Weights of a small GPT-style language model, trained from scratch on English Wikipedia: rotary positions, capped logits.
Each number is 200 + 20 x the weight over its row's rms, rounded and kept within 0 to 999. Layers, rows and columns count from 0. The size before them is the row's rms in percent of the matrix's.

# gate: layer 7 MLP gate, 768x448, rms 0.172, rows 641-661, columns 224-335
# up: layer 7 MLP up, 768x448, rms 0.174, rows 641-661, columns 224-335
# down: layer 7 MLP down (transposed), 768x448, rms 0.161, rows 641-660, columns 224-335
gate641,096,221,189,201,198,192,217,225,209,190,169,190,194,160,191,186,202,229,201,189,210,174,216,220,185,192,183,189,220,196,210,187,180,215,201,216,179,176,166,185,181,209,204,186,212,199,188,151,198,184,213,188,192,179,208,205,161,181,197,152,215,180,170,235,197,174,206,205,196,213,189,193,210,196,200,187,216,215,225,231,181,194,218,178,207,189,204,203,213,212,181,208,222,218,193,191,147,197,209,174,203,208,220,201,222,191,228,195,229,210,223,183,169
up641,094,252,204,202,216,213,195,175,185,224,188,211,218,162,195,175,194,209,208,176,195,202,184,189,192,215,181,226,221,206,205,191,186,207,179,202,214,186,202,196,183,187,195,181,178,211,191,195,197,189,173,201,232,187,188,169,218,181,228,191,201,184,195,193,210,212,174,211,181,185,208,169,188,228,178,200,184,218,193,175,217,234,199,219,228,228,238,215,193,187,159,210,198,199,204,201,219,206,206,234,195,205,214,176,189,168,229,192,200,191,181,222,257
down641,096,205,219,214,232,185,188,192,186,223,208,186,247,259,219,199,184,185,198,200,182,223,209,204,238,203,225,211,193,215,217,226,192,237,215,213,176,214,190,233,198,207,177,179,215,203,175,245,219,202,192,236,199,194,217,177,201,175,205,173,194,193,175,188,212,179,203,175,221,200,175,188,208,208,197,201,168,205,165,206,153,177,204,185,201,229,180,180,208,179,167,187,221,204,212,173,220,218,220,157,212,169,196,223,181,201,194,195,221,182,219,209,204
gate642,095,242,211,197,198,173,196,174,201,185,218,158,198,185,228,190,221,194,235,208,201,238,209,198,197,218,221,209,208,212,206,224,172,212,218,184,212,206,208,208,206,207,164,210,200,183,200,178,180,189,205,185,229,172,181,193,195,192,215,238,201,192,185,209,222,190,219,174,192,207,209,220,229,187,207,228,190,195,231,187,223,169,199,175,193,213,198,198,210,207,203,203,202,186,217,220,186,197,201,178,219,190,209,219,195,193,215,183,241,201,198,188,216
up642,096,215,166,225,185,193,228,217,193,213,228,234,177,169,184,183,194,176,212,198,207,225,220,209,224,200,211,205,193,201,206,202,215,242,213,180,199,245,213,188,218,190,181,188,218,189,193,246,189,192,231,160,237,191,193,180,181,218,216,210,220,198,227,131,221,194,184,158,198,211,238,219,221,203,210,210,219,151,207,195,204,159,232,187,204,197,200,200,214,176,240,179,189,189,186,209,171,190,190,186,185,180,219,200,218,215,216,204,222,181,171,229,194
down642,099,171,205,191,176,182,258,178,221,199,198,206,195,176,224,205,193,189,211,193,196,205,173,198,224,182,184,222,197,211,187,218,194,191,206,179,194,236,221,213,201,224,211,208,239,199,193,182,169,216,207,193,208,210,246,185,196,202,220,227,183,238,207,182,220,155,224,197,215,206,177,216,209,201,228,193,179,191,211,173,219,198,175,194,227,226,198,201,176,200,206,196,177,208,183,197,218,176,207,194,219,159,196,216,183,197,206,178,217,174,172,216,186
gate643,097,171,166,212,216,205,169,192,208,213,205,182,198,201,219,152,221,191,224,171,156,222,237,210,210,196,187,199,194,230,202,226,191,201,230,177,199,181,209,189,188,194,160,231,196,203,207,220,193,199,186,173,207,199,221,205,230,208,177,220,225,207,202,225,200,192,185,178,191,184,179,208,206,205,200,224,214,186,221,215,209,190,222,200,211,171,207,201,168,207,214,243,218,159,189,201,192,166,196,195,155,168,192,167,194,217,213,221,182,216,203,226,182
up643,099,188,208,216,165,195,180,191,163,211,232,189,213,208,201,184,167,211,208,183,203,188,185,173,226,229,204,181,173,204,187,204,186,213,208,188,187,228,203,183,220,168,199,168,180,174,191,186,175,195,202,215,179,185,175,218,185,219,154,217,226,183,216,203,191,166,182,208,202,219,201,206,228,212,181,204,197,215,206,175,204,200,187,213,167,213,215,243,242,181,197,184,207,193,171,203,187,187,174,191,223,168,204,203,231,205,201,189,149,173,194,252,195
down643,102,204,174,205,208,190,196,237,167,222,197,197,165,220,239,226,187,190,201,179,208,217,217,196,214,219,214,197,219,188,222,238,187,180,208,194,196,181,181,192,205,188,195,192,202,199,219,201,189,196,227,200,184,203,212,194,216,180,182,214,212,213,211,202,149,155,205,216,212,155,198,211,254,191,192,225,204,213,252,198,192,201,186,188,198,181,208,185,217,199,180,227,193,179,212,203,176,203,213,206,190,154,187,210,190,196,184,197,222,221,172,222,202
gate644,104,228,210,184,229,181,256,195,176,223,242,212,186,196,178,186,159,238,194,162,176,206,246,224,195,227,201,203,197,200,189,241,183,217,209,212,213,216,202,192,248,200,163,184,193,177,157,170,195,166,199,186,177,206,150,194,229,196,223,203,182,217,179,207,181,190,175,192,212,198,193,197,219,217,228,177,227,182,167,176,187,224,184,209,215,180,184,196,164,201,224,196,152,172,186,182,185,168,216,182,190,231,171,189,182,208,185,154,214,182,197,201,209
up644,102,235,168,221,205,208,208,215,202,158,209,151,213,202,192,196,175,196,184,262,188,214,216,194,165,240,231,188,198,204,222,189,159,195,220,192,199,196,204,231,198,211,213,174,231,233,234,177,199,215,159,241,213,195,200,190,206,222,199,194,198,191,209,156,243,208,181,227,195,162,188,201,216,182,184,194,152,168,215,204,210,241,213,216,191,190,195,171,177,215,203,227,218,210,181,206,200,230,218,240,196,178,201,195,183,194,188,227,185,207,170,188,173
down644,099,191,216,194,175,195,208,239,240,179,192,194,202,220,173,183,207,189,199,202,201,214,201,192,180,203,192,203,176,183,178,220,194,207,194,258,194,216,168,215,210,184,256,187,232,214,209,174,209,236,165,218,201,219,166,227,228,202,188,175,204,223,217,187,232,185,187,201,209,189,194,218,213,214,220,210,202,205,220,201,196,217,204,205,197,242,178,196,190,192,202,192,188,196,194,170,184,246,197,184,216,191,201,190,213,246,227,243,160,177,210,255,201
gate645,105,206,234,188,233,203,210,207,224,212,204,187,169,202,186,164,195,199,199,198,184,185,165,207,165,191,199,207,212,227,203,185,181,198,228,234,205,179,240,204,220,207,197,184,186,179,205,194,183,216,213,233,184,209,252,208,172,205,161,179,206,176,187,214,196,209,210,184,203,230,221,209,219,221,197,172,206,189,217,197,199,192,145,200,202,179,190,182,203,213,168,235,213,218,215,211,170,223,190,182,180,191,220,164,164,183,200,181,179,214,199,207,196
up645,101,248,219,189,182,201,168,218,219,188,182,208,206,205,192,176,203,162,184,189,179,208,191,216,190,197,190,214,223,194,238,211,213,191,167,188,189,220,189,200,214,222,212,191,191,172,200,182,226,176,195,149,188,207,232,179,178,143,177,193,178,192,207,175,215,191,198,209,171,177,223,221,197,158,207,170,183,171,181,215,189,226,160,164,167,196,238,237,189,180,207,189,209,153,190,221,206,203,185,159,193,174,208,193,192,159,188,156,242,202,196,213,206
down645,108,187,186,220,208,187,211,181,199,215,212,241,224,214,214,199,188,193,204,217,190,207,196,199,213,185,201,205,203,205,211,213,185,198,197,188,179,199,203,180,181,175,209,205,205,183,218,188,200,225,184,194,205,188,247,202,214,198,205,229,183,194,242,188,199,173,227,206,184,187,217,188,217,184,233,207,170,259,207,218,184,220,206,184,215,219,218,212,155,193,210,181,192,199,186,227,145,180,192,200,235,205,192,173,165,225,146,168,210,199,188,182,204
gate646,101,197,230,211,191,214,178,238,194,229,190,216,193,256,194,167,188,247,190,178,215,179,203,231,221,175,178,182,219,201,172,210,181,204,194,206,191,201,185,159,156,222,206,154,178,211,197,215,192,218,212,196,242,208,218,148,248,172,229,212,183,207,165,216,202,164,205,220,172,218,188,209,196,201,211,187,202,238,201,215,227,183,216,187,185,182,192,153,222,194,200,204,213,225,200,215,241,185,236,208,216,189,176,221,199,197,197,207,184,254,241,217,216
up646,103,196,234,151,205,206,185,204,211,223,233,215,205,157,185,172,194,172,174,182,196,199,195,206,224,200,188,200,211,185,207,180,192,194,217,193,216,211,193,181,217,196,169,208,187,197,200,208,189,194,193,192,212,188,206,184,251,195,197,206,181,207,221,226,246,184,187,179,187,222,179,205,178,163,204,195,199,163,202,183,198,228,176,188,175,213,195,186,203,242,155,180,208,239,210,212,182,216,202,198,198,172,244,210,175,208,201,197,172,176,182,215,238
down646,100,243,204,179,189,182,183,179,161,201,222,243,192,201,171,190,226,196,217,130,232,191,178,180,196,186,179,185,174,212,196,199,214,218,193,185,252,203,158,189,173,201,200,174,166,165,197,185,188,165,189,214,215,215,182,166,168,192,214,213,207,242,243,212,208,211,208,194,209,204,230,199,194,202,201,168,217,209,198,230,199,223,159,200,220,212,217,201,173,207,188,207,204,203,211,153,186,233,237,193,200,181,208,209,201,236,195,209,167,178,203,190,229
gate647,095,235,175,203,215,221,231,183,206,206,184,193,195,199,200,194,212,231,199,218,191,229,235,206,229,181,209,181,224,227,179,218,224,215,192,198,181,175,203,187,233,206,178,212,205,208,194,209,214,198,219,173,200,219,189,189,203,170,221,200,160,144,224,198,190,213,193,201,210,217,208,207,195,190,164,217,193,169,212,219,180,191,210,208,210,207,218,170,210,186,224,218,202,172,186,209,230,181,189,222,177,208,196,227,218,183,185,188,205,210,235,241,215
up647,092,200,185,182,208,208,200,192,215,171,191,198,182,199,186,196,254,197,196,190,228,178,175,183,202,192,202,178,217,229,203,195,209,223,219,179,226,195,193,198,220,181,217,205,200,192,199,162,182,222,213,216,243,210,196,202,215,240,195,219,168,227,187,197,223,181,229,225,183,185,162,195,195,199,176,219,169,207,185,210,183,194,201,173,184,219,190,212,270,180,187,208,200,220,211,222,197,224,195,197,202,225,193,182,183,157,199,232,229,220,177,169,200
down647,099,203,181,202,218,197,194,183,203,198,213,187,184,202,225,230,180,189,198,211,233,176,198,186,177,179,188,176,192,196,208,193,198,207,213,185,171,185,170,207,212,207,187,219,230,210,240,182,223,179,210,191,205,187,215,186,195,195,190,208,193,156,224,194,200,168,209,195,198,212,201,201,200,183,234,191,208,167,207,202,219,160,168,209,201,234,187,197,223,246,171,231,194,162,220,180,188,185,207,216,179,165,176,234,165,167,217,211,186,239,215,208,199
gate648,089,239,184,222,182,166,188,187,225,195,185,184,215,180,150,189,210,223,193,216,183,209,171,219,202,244,218,165,231,181,203,208,194,173,217,195,213,187,184,225,201,204,188,193,186,200,201,233,191,190,201,217,184,201,237,208,189,195,199,177,184,203,212,251,168,148,215,201,206,213,194,178,210,223,168,202,213,199,208,236,233,236,218,224,173,205,207,213,226,198,199,190,199,193,184,208,198,162,178,203,230,212,199,213,172,215,188,192,205,190,220,194,200
up648,090,190,175,216,197,235,190,213,195,208,209,162,210,190,195,199,213,210,199,205,219,212,206,159,200,214,194,192,208,176,194,208,192,180,190,198,178,207,149,185,202,177,192,218,204,202,219,168,215,219,213,175,166,140,197,224,179,217,191,189,204,211,204,189,208,211,216,183,208,180,161,226,223,181,211,230,214,227,165,240,222,224,228,216,196,186,216,199,182,199,215,200,220,210,216,191,187,200,224,187,225,192,173,177,204,206,206,221,217,173,180,192,202
down648,090,210,205,183,175,169,208,146,209,182,227,221,213,216,242,196,206,220,175,217,193,192,204,194,224,197,216,183,227,187,227,227,192,166,229,193,181,227,175,198,203,210,213,180,205,182,204,231,202,226,225,192,203,209,193,225,221,204,177,213,202,183,214,222,192,163,229,227,205,196,207,192,200,195,234,179,199,167,217,217,202,249,207,191,183,208,185,214,179,200,209,209,193,193,211,216,197,176,186,252,192,200,198,241,195,238,216,220,217,210,229,205,219
gate649,089,197,201,193,225,196,192,187,189,171,207,196,210,207,215,193,213,212,192,204,192,163,186,204,212,189,220,157,215,203,168,198,232,203,223,212,230,190,174,212,202,228,168,231,171,192,185,175,205,192,203,204,210,191,192,191,195,190,199,175,198,155,185,182,206,177,181,167,210,215,223,241,167,208,239,223,227,183,199,197,168,231,197,205,179,193,201,186,220,202,153,228,198,212,242,172,211,213,238,186,201,159,199,187,198,197,187,227,196,193,238,172,221
up649,099,212,193,184,230,191,228,243,164,180,174,187,185,168,193,236,175,187,194,191,198,184,220,179,187,210,192,208,224,206,191,200,194,182,162,171,170,187,244,200,202,186,183,213,190,167,169,188,200,196,193,136,211,186,203,209,207,183,210,209,219,181,206,198,181,188,222,221,213,213,219,194,213,226,209,235,200,211,218,216,165,180,241,212,225,198,176,209,186,219,216,207,174,181,170,216,206,179,189,181,193,215,175,231,205,209,189,194,234,221,188,205,222
down649,102,192,194,179,210,225,220,207,188,204,221,179,251,217,203,205,199,186,210,244,199,183,182,192,221,190,203,195,215,233,218,262,231,210,180,214,236,218,169,193,174,186,213,203,215,191,191,203,220,198,218,184,202,212,205,213,184,220,154,213,211,217,188,213,192,192,211,213,222,215,186,169,185,200,196,217,191,209,195,203,187,205,177,235,204,228,183,180,182,173,185,240,226,219,210,179,217,223,218,162,197,193,212,180,209,155,163,236,210,195,201,207,234
gate650,095,198,167,219,190,190,176,178,217,167,179,189,175,226,218,208,188,205,251,202,197,204,199,176,221,217,222,196,200,225,191,215,196,194,197,204,182,161,205,202,219,176,199,226,213,222,191,196,205,208,215,185,194,200,197,218,220,181,197,181,200,198,174,177,182,219,206,220,194,168,190,233,216,255,164,183,214,140,207,184,201,190,205,195,174,201,191,208,214,156,183,220,211,189,181,233,219,177,191,179,190,170,167,259,210,230,231,220,189,199,175,232,184
up650,103,189,217,226,195,196,193,165,191,208,194,190,171,203,211,148,191,180,198,229,182,179,169,169,201,192,236,215,197,211,264,234,198,210,220,197,239,186,200,182,258,197,197,202,230,180,200,195,185,221,207,201,221,215,195,162,229,192,192,190,234,205,167,197,185,217,175,171,200,211,196,187,189,189,191,188,204,178,224,222,195,178,206,200,180,209,208,198,196,194,196,183,196,192,206,202,204,185,192,210,197,174,205,215,200,198,179,155,205,212,240,219,193
down650,102,238,229,187,200,226,214,211,201,193,209,175,227,177,222,221,195,247,224,197,229,212,194,168,230,197,203,201,214,221,190,191,235,220,194,187,186,199,211,172,187,186,237,195,186,188,229,204,179,187,184,198,197,204,218,191,192,210,211,182,183,205,198,210,221,208,217,231,223,223,214,195,181,184,257,202,214,207,217,197,192,220,242,239,207,188,205,217,199,224,157,205,220,214,243,201,220,177,255,201,195,213,181,189,161,204,181,192,191,181,180,202,203
gate651,092,187,233,203,204,201,211,210,185,198,223,207,184,165,186,212,200,240,218,204,201,215,203,209,215,192,182,223,192,204,232,197,208,207,171,204,207,208,189,222,192,210,187,186,215,224,183,212,223,182,209,205,180,218,204,190,188,239,224,218,239,201,219,221,221,200,226,193,209,197,192,214,184,198,162,214,195,157,188,216,195,197,196,184,199,188,233,217,167,237,202,187,217,211,208,166,211,207,239,234,217,197,193,183,209,194,202,183,160,228,184,172,194
up651,095,194,211,227,190,189,202,204,181,202,229,198,189,180,200,217,228,206,197,214,205,194,203,208,205,221,217,191,201,216,242,183,197,211,202,183,188,208,202,165,213,218,190,196,198,223,208,217,192,155,213,203,205,198,242,179,210,215,215,207,260,227,212,191,178,186,194,169,197,237,233,182,176,205,182,199,189,180,173,201,188,187,171,159,201,207,198,194,205,250,138,206,187,206,200,176,199,201,180,207,199,207,198,178,180,216,209,230,242,200,199,198,213
down651,096,168,206,180,206,193,214,190,219,232,209,221,222,213,170,204,200,218,198,238,204,199,240,166,198,196,197,154,174,206,173,206,176,241,179,193,220,206,201,172,201,205,205,156,181,197,166,222,190,217,175,183,215,214,194,199,204,212,163,172,210,203,184,163,194,181,199,221,200,206,176,209,187,215,222,241,215,198,201,195,219,210,194,203,187,192,189,215,179,207,210,196,224,198,217,218,198,200,199,230,220,208,204,197,175,218,181,217,177,192,199,201,185
gate652,097,206,211,184,188,210,192,176,207,168,202,184,154,175,197,180,192,172,186,215,208,204,193,190,234,213,171,214,196,167,228,235,205,187,226,247,218,170,215,192,207,198,191,227,215,176,171,204,200,186,206,210,212,180,192,211,206,199,177,188,242,182,188,196,217,184,176,206,222,240,205,202,227,176,231,211,182,206,214,185,224,202,190,209,217,188,229,195,200,242,200,284,196,195,182,182,185,211,221,194,176,218,215,208,186,195,228,205,188,202,183,233,192
up652,102,159,178,187,228,215,178,227,196,223,206,193,199,192,200,203,210,201,218,227,187,221,213,202,228,194,212,202,263,176,170,211,210,229,168,186,217,179,183,224,184,199,197,201,207,181,218,174,209,231,178,194,205,199,177,208,234,187,182,201,213,197,205,210,179,208,212,196,204,244,191,225,198,251,208,186,202,257,234,186,211,185,208,200,208,193,225,191,199,238,214,209,178,168,219,165,213,211,181,181,208,179,213,202,228,204,188,207,203,187,181,249,187
down652,105,214,195,235,186,246,206,204,193,196,267,179,217,181,207,207,193,175,204,220,208,218,196,194,197,196,196,233,215,205,192,175,210,255,186,177,159,192,173,182,182,195,195,201,199,203,178,200,217,193,215,206,180,164,192,187,194,187,213,186,177,213,177,219,181,218,200,179,202,157,184,220,150,184,197,194,228,247,216,205,228,183,139,220,188,195,198,187,218,218,202,204,172,165,197,198,180,195,229,214,202,194,215,192,176,212,213,217,192,189,202,194,204
gate653,105,216,180,210,177,252,172,177,196,186,212,168,162,197,184,222,203,233,216,219,185,186,214,168,208,202,208,227,192,181,207,207,240,196,206,172,222,210,197,237,189,229,177,175,185,231,147,194,196,193,195,214,212,221,223,206,189,189,197,205,212,199,230,171,183,224,194,204,201,246,201,217,201,165,209,198,195,222,203,230,184,209,201,178,206,199,198,183,194,213,181,202,171,187,182,184,217,215,201,228,205,200,189,215,187,208,176,203,183,216,219,217,202
up653,095,212,229,191,205,203,207,189,222,209,222,215,234,197,201,170,168,187,178,222,195,226,178,196,217,198,217,210,178,206,220,201,162,187,197,199,177,213,230,203,198,200,152,205,202,167,225,202,195,187,202,255,193,197,164,174,227,220,208,203,217,187,204,209,197,159,233,242,198,196,216,190,185,165,202,199,225,161,169,213,187,213,198,212,219,207,176,234,177,197,208,227,203,203,196,184,187,167,162,197,200,194,183,205,210,192,190,264,186,197,242,202,184
down653,098,206,176,212,179,182,205,177,207,202,198,173,177,176,191,199,248,191,204,200,190,197,191,189,195,170,200,215,223,182,191,224,207,218,213,220,185,216,191,207,225,176,225,228,216,209,196,221,165,200,212,211,217,191,175,211,221,207,180,202,198,222,207,209,206,194,169,160,145,179,210,195,205,229,175,193,197,198,175,227,189,194,177,195,213,191,182,206,190,162,211,200,217,202,159,155,211,196,200,203,209,200,184,182,196,214,206,175,187,169,194,255,193
gate654,091,198,195,204,191,177,174,212,214,188,184,205,175,185,228,206,202,204,235,171,202,219,177,221,195,191,213,197,185,219,198,206,194,209,172,239,170,181,187,207,227,200,194,205,171,184,218,197,215,213,189,228,203,239,213,194,225,199,176,185,174,153,230,192,182,174,213,221,207,213,162,194,202,209,207,147,236,190,222,205,228,204,178,190,212,228,170,206,189,159,222,210,186,184,211,229,153,178,196,217,173,203,198,198,193,209,189,185,174,203,198,239,183
up654,090,190,231,181,189,199,183,204,221,207,209,220,240,180,210,212,212,255,192,210,228,218,177,224,179,197,205,194,209,216,171,184,189,193,212,226,157,223,199,208,185,191,173,231,212,179,191,198,198,197,210,178,194,191,220,220,236,220,236,165,223,206,211,215,208,197,222,178,199,220,174,195,195,195,217,182,201,195,161,171,228,208,184,254,219,235,201,178,196,230,208,162,206,195,183,216,208,218,206,218,165,195,202,188,245,202,188,142,178,226,161,182,207
down654,093,173,157,187,218,229,210,182,207,162,183,182,203,216,219,231,202,186,168,205,203,224,192,210,216,221,223,221,182,188,190,219,161,222,207,198,210,213,206,195,196,217,179,195,167,201,177,206,212,192,189,223,211,211,195,183,191,188,194,228,165,167,237,156,231,205,192,227,222,192,166,187,197,207,209,194,186,204,231,212,190,209,223,199,165,184,196,197,151,246,228,185,206,184,183,195,191,233,210,216,199,223,210,189,217,195,203,187,201,202,166,176,182
gate655,110,189,186,183,204,189,206,175,212,204,210,174,179,195,193,190,235,240,220,193,216,244,241,199,216,213,199,244,192,259,184,201,199,187,185,192,228,187,186,204,213,214,163,207,224,214,198,202,216,214,198,194,189,168,175,198,198,185,154,206,159,200,200,207,196,203,197,201,187,210,213,165,188,217,218,185,180,192,195,203,206,185,239,193,210,200,211,242,211,179,200,176,184,206,213,194,241,169,239,190,225,185,152,167,218,212,174,210,240,188,212,213,194
up655,108,206,199,215,199,186,215,166,208,179,187,193,203,205,181,224,220,199,185,179,201,222,192,198,207,234,237,175,252,192,199,174,212,204,225,225,215,211,198,188,221,182,225,199,223,210,201,198,200,238,168,199,184,183,212,200,182,233,223,236,170,195,159,207,171,227,170,175,197,220,197,241,200,224,205,203,212,200,179,199,210,219,202,222,212,170,209,239,209,201,172,238,187,193,202,195,177,209,225,187,214,195,161,219,184,216,226,179,193,216,220,193,205
down655,104,161,173,229,196,207,203,192,217,200,206,199,218,159,204,209,217,214,156,211,218,193,206,172,194,180,218,203,228,199,192,177,205,185,224,210,187,201,203,180,167,209,239,209,200,197,158,194,197,228,195,213,206,226,151,200,197,206,216,192,190,178,202,220,206,216,196,225,193,199,215,235,229,202,200,247,176,216,209,166,191,167,205,224,187,246,213,212,245,213,196,207,160,232,207,207,199,198,251,196,246,178,217,151,178,216,180,147,182,230,206,219,192
gate656,104,212,210,164,193,217,203,207,205,211,174,215,205,195,196,213,201,209,167,200,213,194,185,208,171,171,204,175,211,214,172,217,211,179,176,227,211,192,226,206,221,174,180,201,173,198,214,211,213,186,201,194,228,182,200,198,223,198,174,209,197,219,224,198,208,168,188,192,200,164,201,225,204,168,199,210,189,188,182,219,204,183,196,222,188,224,191,226,212,186,205,226,195,203,185,211,199,185,202,194,187,189,194,242,207,235,204,206,209,181,192,177,197
up656,101,166,181,180,210,226,190,212,209,207,207,209,202,228,174,205,211,198,204,221,187,226,205,212,211,189,202,201,205,225,155,229,195,194,202,194,189,230,256,193,222,186,179,195,208,180,197,198,227,168,191,204,194,202,201,187,194,178,214,198,210,178,245,189,211,194,201,222,232,224,165,183,190,176,192,208,225,223,223,180,199,178,190,176,216,179,188,236,188,192,210,201,199,179,189,193,201,203,207,176,206,155,191,193,216,250,226,199,134,203,203,231,200
down656,106,170,195,208,192,198,169,236,195,205,221,203,210,257,218,160,213,187,193,216,201,182,185,182,199,207,203,234,186,187,222,224,200,218,244,169,168,204,221,215,211,192,190,218,216,196,191,211,214,198,198,204,177,178,142,188,173,198,183,167,205,212,227,207,200,156,180,194,239,223,187,182,177,159,218,200,221,220,211,204,194,183,224,159,218,171,229,229,181,204,214,170,221,190,165,196,217,208,177,180,181,200,164,199,192,235,234,212,178,217,174,215,196
gate657,109,208,224,197,231,233,203,184,212,181,178,206,207,209,141,183,173,200,213,214,189,223,196,212,222,211,201,193,228,167,201,231,187,192,219,189,176,203,191,182,191,211,213,213,225,202,237,212,214,179,192,193,212,200,190,222,227,188,205,195,194,222,235,203,206,192,174,161,192,220,209,189,211,235,213,150,189,182,223,230,210,182,213,190,235,205,212,171,194,170,203,196,224,209,186,202,236,226,195,197,189,189,205,214,204,219,201,174,202,221,207,195,205
up657,105,214,224,208,232,202,198,215,171,140,180,175,214,192,173,156,176,174,206,186,188,164,229,179,196,187,196,196,206,200,191,191,188,209,195,197,169,220,225,229,205,200,179,202,238,204,227,193,201,219,203,168,196,173,216,185,236,222,171,205,211,186,199,166,222,193,218,203,198,216,203,175,202,198,173,173,199,192,189,203,189,208,193,189,240,201,196,181,226,200,188,210,180,208,186,182,172,210,225,186,159,237,205,235,200,215,179,173,194,198,190,200,205
down657,105,208,173,215,167,204,188,209,203,210,234,200,222,170,203,200,199,202,202,175,191,195,227,226,171,266,184,200,228,200,186,201,230,194,218,216,204,206,206,223,182,229,215,197,214,196,204,198,177,186,187,225,222,205,178,193,150,207,203,204,208,246,179,198,215,183,188,189,213,184,203,189,208,239,170,189,186,212,215,228,190,186,207,195,220,196,180,176,201,195,191,211,196,186,204,198,221,216,223,206,253,177,195,195,206,214,228,196,188,191,209,173,188
gate658,111,205,228,194,186,187,225,188,201,172,237,256,193,196,171,218,188,238,169,188,233,211,202,209,196,229,189,173,212,223,227,193,219,218,224,201,238,205,181,202,152,198,231,205,189,198,182,227,174,220,186,167,199,187,204,222,204,229,201,219,199,204,203,227,222,204,183,189,183,226,216,199,228,231,175,199,242,184,195,209,225,202,220,225,211,182,205,211,201,207,182,192,196,206,198,186,175,211,192,222,189,177,190,207,195,188,200,208,190,217,182,222,197
up658,108,179,188,215,156,184,192,192,211,190,251,228,227,190,177,208,219,181,163,217,199,211,200,170,220,206,177,212,152,174,176,195,199,203,216,171,155,198,201,224,211,215,166,172,208,227,188,200,171,212,210,225,245,192,223,170,199,206,211,179,225,240,224,227,198,194,222,174,214,182,201,200,159,206,185,197,205,214,166,209,186,209,201,171,188,181,182,226,215,179,206,234,197,195,199,215,238,225,214,174,232,228,231,222,216,183,210,219,199,173,200,211,195
down658,108,235,186,195,195,208,190,211,224,214,218,186,183,208,209,176,180,223,213,213,184,157,203,201,214,238,232,187,232,209,202,184,207,205,197,199,194,228,205,198,193,199,229,223,199,186,217,191,156,192,200,214,200,208,189,186,217,196,205,213,194,202,181,193,237,200,204,201,200,202,192,246,206,206,180,206,197,189,204,187,230,213,197,207,196,251,182,174,169,185,214,186,173,225,218,192,189,194,198,195,223,160,238,186,210,159,220,204,213,168,197,164,201
gate659,096,180,187,195,160,217,184,204,198,229,247,189,176,190,188,193,213,203,173,184,193,222,185,217,196,186,201,178,240,163,214,204,193,206,199,202,209,203,241,192,182,208,217,182,245,191,212,220,198,204,179,206,195,220,220,213,211,166,194,193,170,218,179,196,231,196,208,190,205,223,224,194,200,206,221,186,229,211,192,203,213,214,219,250,190,204,208,167,217,262,224,200,220,228,211,176,223,235,194,184,228,174,203,200,193,234,169,224,246,197,162,173,167
up659,097,178,200,218,171,197,195,177,200,195,194,188,175,187,223,250,207,190,212,181,167,185,218,213,208,232,170,185,188,208,212,213,201,223,187,211,172,192,201,259,193,198,209,178,198,188,209,190,198,180,221,187,195,205,202,202,199,197,199,234,166,188,194,185,177,216,217,213,226,188,196,178,201,222,165,220,240,181,181,203,168,196,240,202,202,195,210,183,228,199,174,227,239,191,208,162,205,238,196,213,249,187,189,219,198,205,189,218,188,226,192,215,155
down659,104,182,210,166,195,208,186,207,210,178,215,149,235,200,198,171,185,196,166,228,208,218,201,210,215,194,220,215,203,240,228,187,214,144,211,223,183,250,162,198,188,180,204,181,191,201,152,221,203,190,153,154,176,200,222,216,228,241,174,179,195,213,243,234,216,174,221,230,216,198,178,183,180,200,230,209,218,222,200,169,159,171,228,237,193,189,208,212,201,195,181,178,214,206,211,215,206,210,203,205,170,223,185,195,191,208,201,205,171,177,216,188,218
gate660,091,193,217,230,203,207,169,183,194,196,206,203,193,194,223,200,189,194,184,213,170,225,197,232,224,168,193,174,232,182,197,218,201,179,159,215,188,188,185,215,214,211,212,201,204,220,224,216,209,222,189,225,193,218,197,225,211,180,219,176,166,219,188,220,152,191,187,208,209,193,237,196,219,169,212,196,225,197,214,219,184,232,190,208,189,218,207,208,197,206,196,231,220,212,195,222,164,209,226,213,176,252,187,188,208,243,184,177,213,192,193,216,165
up660,090,201,213,166,228,203,209,215,178,188,182,190,197,239,201,215,193,226,186,159,173,230,190,199,226,178,206,196,203,224,211,189,187,199,205,212,230,218,189,197,191,208,186,192,222,202,189,171,195,214,222,221,176,222,198,234,193,206,187,163,157,181,186,216,189,206,197,201,161,197,192,201,191,199,194,193,228,185,183,217,179,181,175,176,195,195,209,212,179,222,195,195,209,204,180,204,166,169,257,205,216,224,195,183,192,167,197,171,195,205,216,193,172
down660,095,199,222,147,232,219,212,154,187,193,183,196,231,200,184,190,217,204,183,220,178,210,232,197,198,208,224,242,163,197,148,194,165,191,218,205,220,234,215,171,223,200,210,195,223,195,158,231,163,225,214,191,224,194,223,216,212,188,198,235,208,242,194,215,188,235,187,210,200,179,200,151,204,219,185,186,197,160,191,196,202,208,159,186,199,221,193,211,202,204,211,166,202,223,230,206,176,224,215,194,156,186,190,207,202,207,201,200,189,205,182,213,209
gate661,126,175,202,174,183,210,202,237,189,179,209,203,164,204,211,187,213,202,209,197,201,201,169,206,205,220,194,227,231,194,202,191,210,227,214,174,185,205,204,218,194,206,219,170,211,223,207,219,222,199,184,168,205,158,255,206,215,214,213,207,173,193,224,180,168,204,217,205,230,202,166,191,204,204,213,179,209,213,167,180,206,203,156,183,216,220,217,221,190,191,178,209,194,230,200,183,203,180,250,251,189,213,197,212,217,184,177,152,198,190,201,212,206
up661,077,179,194,210,200,207,215,231,209,192,174,222,203,190,211,185,208,204,208,183,166,181,191,170,204,183,205,201,195,189,189,226,181,213,211,194,173,193,224,221,217,229,213,177,258,222,187,195,209,224,199,204,222,200,199,195,195,222,183,198,190,205,213,181,179,204,209,208,247,219,193,175,189,225,219,192,195,217,206,174,219,196,181,173,194,227,215,209,204,204,197,162,197,220,230,200,180,169,209,216,177,192,225,213,215,195,216,194,243,161,182,194,185